Each number is 128 + 32 x the weight over its row's rms, rounded and kept within 0 to 255. Layers, rows and columns count from 0. Numbers have three digits each. The size before them is the row's rms in percent of the matrix's.

# layer 7 MLP down (transposed), 512x128, rms 0.366, rows 52-77, columns 0-127
100:137136095117152149188167128146097163119115150111109133190083112132156117152058155117120165157144151147124116051162151148161133167131136086097123138112161109153099090131149136126151083088144089136131155153071111146068146114086169148137142165135139178152119142026154144160076057160094139080113125148203102136123072151114097131121142088144121126107056150093131201106162204132103144122126
104:148156093148163110114133119117124131112129077143153094144183145139085179082124030050147121104147137166106174169127125130139103167158103096169124146116113149188103108187088081117034110131156135155131152100142055096151119142096141114163199106122143110061081174079113109125164104114093151141129118163125109137132163128118139111126099094092120108135084161127159117111187077120118163097062
089:104086145149157148055114113134129146140172169153080075128091111092094085159145102166088130159103140106121123185154154089138090109109089178086116142195091135126138148148183105127137108100181118126163094144148175112168192150099132095091173122143149138119153078136142099149141084128131133137138086069160161126156128130187158119125086104089111166142182132069060168118166185161160165062133
091:165209066186156133108126130145138124133115167141172140103165130119128209144124130151136141160152150110153124127152082075135046175109143071137132152091070130117145076138104120125134172147110192134177179084154102118071123188203144160132164148130079110147119135123092152136100129136116097111164067153177124086069118179154113091084167074106151140151086156116139126137158134100118130110106
104:087146116143067161135145116120109129172148164152130121205141173135113164181153100107071089122065123094122097186164120162093117137123140079147089110109117178123126091100153109119178157084150121129095075119114196143114096176107134136137083089110179076162092102126133134145175124091119124161101062145166067183149091198072156162166158100135102109145113134111160153132124123084106149158072
092:088115125213134174150153085143196164159175103123158123121100117136145080149123110132104172139175129105141118153221148128098137156139170113121070091089118111109137108125149087147189152155125101164110102109112138120100132135161117121082182170116171178153181115065115163139090150145111137108129076052125173107116124195114113116100145144148165173120147118051101111086171159101127169156164
089:124164119169129095213048074119186140130135136174089100105045115117180129091126191120195140099125131138125129109102091160130151122104079107110110134114141113118091152069132141147116098123139136118097145190144130135121100166099133090160098112048119198111146133159112078144080144173109107160084143121128147115171138177120197126080136165164134112131095137083180114102101161097157165161120
106:128169140153141162084175082185093160075118141112104124101155126141202099165061119108162178135132159155124118126084119157191176073150101144081149177129143158101085161131126195145153175125176062081086141110162136079096105119089155125151135121134134123116142145131119120068131137128152185103107154187116078113149104104135113161093121190105161077148136144141180093096160074138165093131146
108:141124132015101168136129183141064100143090112167112099147177098139064144141061088111119133151116148142079095171127152138116175114084130166155085175119159162088139151102184132144095055173154154142136069131111104132156135153158128078107134156124086107119089100165114167155142111121161110119119153117103159163086103187185111170138116148123112129171125153080108116092206118083139130120114
099:122117099170163103150166117142155117109089149125109116146108139146118125168174066123154153110162087178139148096139121117132117141109122138048143052092149159082115059112129182149161114094071143110120100112128101107152148087170156157169122142142131149096113148088172167140062160095104067149135140083185106117103093077102169116128138130074153110104085060076117114078134202113144085068109
104:135182106130169088207144171193143119086116176112094151072111178102139114140100132184149136111138172176146170166173089134132163099136163144118146074112151143075150096116115121159203182106167180142072091154106148126181140047105095114163164154096127139113083130103133171133149147088137108146112113122075143148129087058119149126161110152128193140116142115141118089136144111173171146119106
105:147095183113161169181185128088121138119170104132156084164160123132088091130098108164089073162172103145079112117117194166120118073155116134137155145107089133113106183174098172173094187179103091142150124108148057132105142107168177131095074171155145106137160101150111163132093076177087119131099173104101082126147144175141143202149117142092127193175112128110105124131133098117123093148149
095:135134141147110117136091089145132103131103146045107164110160129113189114122147142156151158157116139158071124143235157106132149151095192069108106151127129122110139107140176071152129198161105126134130100095137105093180173124166117170171107148085143184119153157111132185175105173151126051108119126096129146105083131122121108160165126117072121182111148148087094099102164171148065116080119
110:154081126137191163169133158155153136170170156172069122166108115159100125118168134097106118159131128110122123135087164186121179077188152162115164173110143141125123131111120159114160192113103124163111147195094076162115147136170133102150093097120147211149155107156141064069096143120097139120161137157147135173136188125156169127084123155166134135192138194132108066124160102101184142157150
082:115142120120128077170086111084157132053167141105185100162139109133169101133150142087142127107069130169138099169151114147136132133119130112144119149132038122106139063095105109144117148099131135120094140155115111150151120135093087104109153117100173073110214072155083134048141149107147089100086092144186170109103148145191164127157165117097051130111137180078127141132076079138110114089137
098:105112138106165111118114143151101093180158127148095110142143107116124164128151083166134099097121144100110153131147204149126104145069126104132131110130136110149175127065094098161132133138179077060103110175161051149158190106140143143074128107063077150133133131137128089117147106232140144139202077125125202090148167091145135070116117132146088115159132148144141084084063152133166127132123
093:133131113157134126147087110093090086148116151187097082151141128102182159099162055116143140145175100117125093091154162105094056127138119143169106106115100058076149101117139143123122109126172138019080127143082136144103127160132157108083164175121122185116147155126140052118106107165135144164146129139081175145082184138142088165138154087166140180081137163109139104094125186148083131128141
103:119068201098161082161097178095138090176143143110099199123193116109130137129188077094141142131167121129131131144132066134128169173186162089163124137129119063164198104057105184157118162133168150148126166116126105130170140078101097144134164123158120120095083152131093119107125094110162121161149109098099153134165104118128152115091168152159086164114114150210124151114159084148153145089136
114:123178084132081100083135139148130149082135124125161168147149145123098133134095133186160162111128182171161073131139176129147111150079122114118075173133146129101079095106122127168143131121095130135132124134099118095037101100127094057091172158142165120115064183147098161131093088153169103100122101195091142173208160111156041095133131122145156096082170128174133121132176138143159135113139
095:099165076083120110128138149103102247137112146088124132151141139175134167113119103198106097104113144188088094117125157139154115105134082127126126163141132148118091162129107171127158134155111089112117173152086090077134170070141092109144094156124178143132112129122099081085103079138132140150069163137102089165194185069156102154148107076104127116057140077112150142162133138124177126075152
094:188137112140100141137128147138099118106044162123118125116185145169146138134106133127134124143055114131065141164061167157138097145118146136050113087122111141153103135108195138121112120078104091152160103167140175144169107062129142126170134130157158086160073127108109042165164135094083115147110178098125062180165105113062107157142158123101099129086149109116133128128125086136144179169178
102:167162185131161150114173081131173067103146143126143110136180154155121146132119102097101074161193142109146151153138105064154169135084148099123123179116148074106096159210186157083132122123148153166111161145090124072102126113134144152126145114093166129043110079076076142131129175089158129152173097169160127156148104180129104109158136061101161120122066137134152101082140166132143120141118
103:101137132160124136130139189165101195040150119120124137093071057131127175098085153138104088159138168153152166143113087184133125100090139113115138182130118109100094080169138181096133147094119150137122141143191119187172129099179128123172140078079129138143160078087101120132136141162123145090121126162132086100170159174171171070097101098085084078115110123142139180147114147138172079120140
091:109123099123157098149096161141175124113147132119108118137170117091127118174127157142176120078161122157157109123101171124058110149134189163088153137128123164138132127195101109132209208092061187169078147142143176077089149100102147142067073203092170195143155139081131135149162121182134100149097099157122145085124157118120100127166157098139098142157091132134158143112128077106151096118122
115:075119124134079156108130099127144152116083116176076178177130131122124185132113089172152119142175094140155086054105091125120105155159098113098108165129153104111166074106191123177091110165130099113173166112185146108152090102153112130103156153182117084152178076128156115136113087129155046136192134149122117094135151157122173133152111103143159127141155110091069120113101135043079093096159
096:135172093064121168120122114122109139097191120107182094109073156129156137117051084095103119079109161065152103157116136095128176124111177125080137136053119145128123184108165101218068112111126141137092093084081090104090132107179091082085117173133130122134116083084122105148115155082151138112111174167159094106155072142173157152100128107103168165098092142122166138138117137109122139130102
# layer 7 MLP up, 512x128, rms 0.353, rows 53-77, columns 0-127
101:125096136160107124102081159102107089112087142116102122139189103070129149150127174089186151129106134096136110105092136080153079148149170108217096087151137152102086178113090109110132207109093155146150120074138136131129127110067133168152120155108087106149109156136109127096180131164106058136224129094120104165160117130114086175137133076117101168105063108121129115189094112086122148098104
093:195132091154095042130102125178131084119075081159162143149144161142096141124027142137108101136150161098123124133134139101146123132155147119194171089119175120117158122135129111136139143142110187198162121141167130066101082110178115129148155124138086128143143151117098101114190087150121094052117093074071162159180112120153134130134061145143148100127113122156206166096123122159125150129104
091:163081075146155108140094097088137136136089165164090108079122137095148101115171148143028155101143152142103135125171154150185171181155064170132161149158143139095159142122161140096110163120129120120101103103105116165108095160103122178136059140103114158115126140146118128121135110101182130176117160107117136112124134147151125059097122113111152141148170178026066088117172203096134174138096
099:078121181154112081096123153062172094123110135140079126173160092114098138148139117204105184110146148132125099147111085109214089119120170071178081117137095144104117144093111127171142104167085147150093158216107093121109097162129125102121115134147163142131154101116147154168165118193084108119126070198120118099104084123134150061142085125093078157131172131101119130159088127114124106157092
092:088112155161136158153143138157136083112145164119178150073143124112139162145118139129123118152068087146174123183152098120087104156078128148182140100090127084148103148090173133121164110090083094130122080134163187116121123093131184105109106145099127184097205141136158134139117169181123165088126144183132111104043194107143145168117137170073083074086081122122095156079100094105106078122110
092:157219095182147119095157135097162177131094149121163139116121082172124123126115103098137128150102121109151078094115125143172137136162162108136030118132128099174142112127109073155071153126127122088135151153108152098156105132082122158132121139115047103118134155091102206164122087137092085120165132047154121083100121148096157138145136130148207101091170141132134090175141154106178097144060
099:113131122162184170125107101150138121085111112154144139119130084122175142106074221130133164098151063166140099173188138156136119129138114114155127100100133105136171079137169162161151068127110096138111136123138126178115152114119173099148126100091129135117117069167061154142087098094113208111070110170100104098142161094140080114145140148108116101195179127110119179125101140159032123155174
102:107079160183121084081155107135122093113163088186134187120164143104131119096150121138101114076116082069120102149107141182121173076106134147194111120170116032121107158094104130108145144168124196133075133137165156117096128146198135123081170117163140168155165097185136087113180160140172145106087125146104102120133138172091119129125162148127143137122090092125106159183111085177138147172166
095:114158151049168107130087094122113075138156096184131089135154141165083111020147084106204094109076157131136159092166128162169057142150185118144118117088162159078161100133121106175111110139134114089151134154113140114103143121165138084133086122108174174115122087126130126134167105128151095129152114181151168124083105127191098120073103101105179140110172119136097138177177139125095109114130
114:153112109093204149166110126163168110167143148160132161173143093152092153109203128179111134093135175157142128076156061157086124142148166074162178095133122140114154099112185175104203136151099168119189143168124152175118109096148143098152102133150104139138161122157163150155130123182119110141173144096109126108103160099152110152133101058219112141111095190074129115125106129112118172161152
099:150110153120117154177121122199130112121084153124167126146074134158155195097126148148168070170099085120079155115181169118127094043114116170156115106113129097143142134123180194132099131096143099126073086131114129123104122105083165128114156149104165233151113129110140116083111111128170163104118110064123082148070171154176082147070069127128116085168145125113124128097136122128128183149142
101:119094144106166135193071134135179178108127182168125156095127106119126107085110136062136107087142144122121121107119106123107095159133168186171160142167130107096129156072162115140085185165128103160142138205114153126105188124090162064088136093115114114144153139130105140189154116099130120104165088154151166087129080129124107127154112088073115166112143079096051158107052054107109125143121
114:108185155158072145137163062185161147134109090163145071156152084114123132137171129092131170131113118097150183123109120120212091152117116091208156152117167091142137158131086087130157102134122101096091119174097159093097080164119138108103175168091113177086142124102128157138150105155145149134153199172166141095154158171121098119107086164130120124132095150073064102149125111093135066175130
084:114061145107121111070096179140138092111137094125159186097104082184119117126154149131089133165169137125120108089109075133154077094095112099086089101118072124140157104135155131079124127167105114115188108147100178067126174105067070146152124145113123139160136192164133169161093101155161154109094103129114132140166158133103142193134220150107136121141120136100131119134230152084132142116088
106:172119109137100124055111160151186128119173117111225141092162105162128109115120080169105169158139113146176121143084147089150106111111077173153131072160069161108150109173160071182123161152155115171110125117098120091104096148114172100068121114104078142102132143088181106101173091198161167139130128122088097119128126091127110157172114118146148088169161141105111125079118145140152050113149
096:160097140179136127102107114079104160125130097152121154141169149124155142186130153054101132146162118137192151173153123106122123119181109117115152152102121169124095112125123106147146107142083116079182118111117125126140118109060088068113109167188135140128072110206112140200152135159145132106157144149171142086062114133136172135105077086156083166045059131070100123128134081122083161114102
107:144145148138148093063115117091099161144130158111108131225152143095100144116109114126157131156133148118201121112100131137120142094164087122135102068178009129136195166129133129139113171114139087113090105106072181146155120179125153183122108146173071180114119171159106083149130166097148154137178161106094167139088098092110100141117092110112139117191130160143082134167123173112109121116098
101:130179127112140090114119118185186085158112130160142126172213109113130132156173112123073110140051098117112143073196094091170123148144119074141155101117118129060122115085186081171157129146116141113091162140089152097083119095128170109108141181124115097146130172135168191114193195177163138089147114145116081159118148147172174111135086128122117130080119103149143161120154127092130110172128
084:170120096083152133098086115129152155133135154104156126078118160077164107105126118146124057135163116097115161157094183098211139156099061117131165093138095161152144059103117184141070086186092161088186105151121135114093159122115172118120126169139093146169100152110158156135130099162193157128152159138078103098161107104035174109155155116174109147135141152116124120100152169126143184115140
085:134151168125127121157081133139092125126062098128114157180121126120081146113078152120198077167122082133120074111147110109143140109080119158119086128124135113096104097111123126098143090170081115107089131136195148140101107112097192161084047137098192141154102106097167112151186123131124138168167063237132142143126121191164145158133099080129148120151091078147105144158123075114095108129148
104:084136106138148129152128093158115137122093124167120137118177067178147148081159130160127123124140112119115146090170071161165162107171167115174152110106110086141113119134170167124131102142148154132049161095127202112110123150089202035108091125134112118121098119156134142147178097128068123146112117144172100138128150147064131141107154082172046040116155135147073154137143092100128121171083
100:128079111114159168108158141136114210096155144144153145134127142153119146176150198148093169131147123122104098113139132094141111113103097126164155174156106140102094161047167104098123087104143144099146176102065201140134058088153163135185092122139148186157097102202119125167109149177112102105070159155112132085145160144140118063126088102132163129082092142047110151133097107118095116147113
087:090158127095199109144136182096118137109137079166105179115124143124086078099143137062056128113098098061145106144113132163135086159114079152128166150096080082147165167118153127042194103105105090174109133123154144142129160087116109123133113128122164130121117163070119135097088102118158109160159125128102165143126121137116138105215190153159127073165177125115074154123170114116109177171110
107:156128106179139145137131166145148115108150126159129149191121170152152172129120108138112175062147079117106178149094189209158094089081112139134105130091087095114090114080173127141119087145131123158151192088125102125119108103156117052103133190132140096092096113115052140154116102078161136095158170099127139118047140096158123148166132129083162176125127159099206157133131101129123142154077
116:122136123138152154084071051165110143178085119102138139157148093158161082105146095128098157117099074160190068069089100132086170115098118136140102149185163123076099150111140223112142150119151102194114126163132222063079135149085174125139113132128099126111164089126133157183128122146125130148139140124112112157132122083120153088168112153151122109141091145143098117084128149120100069078118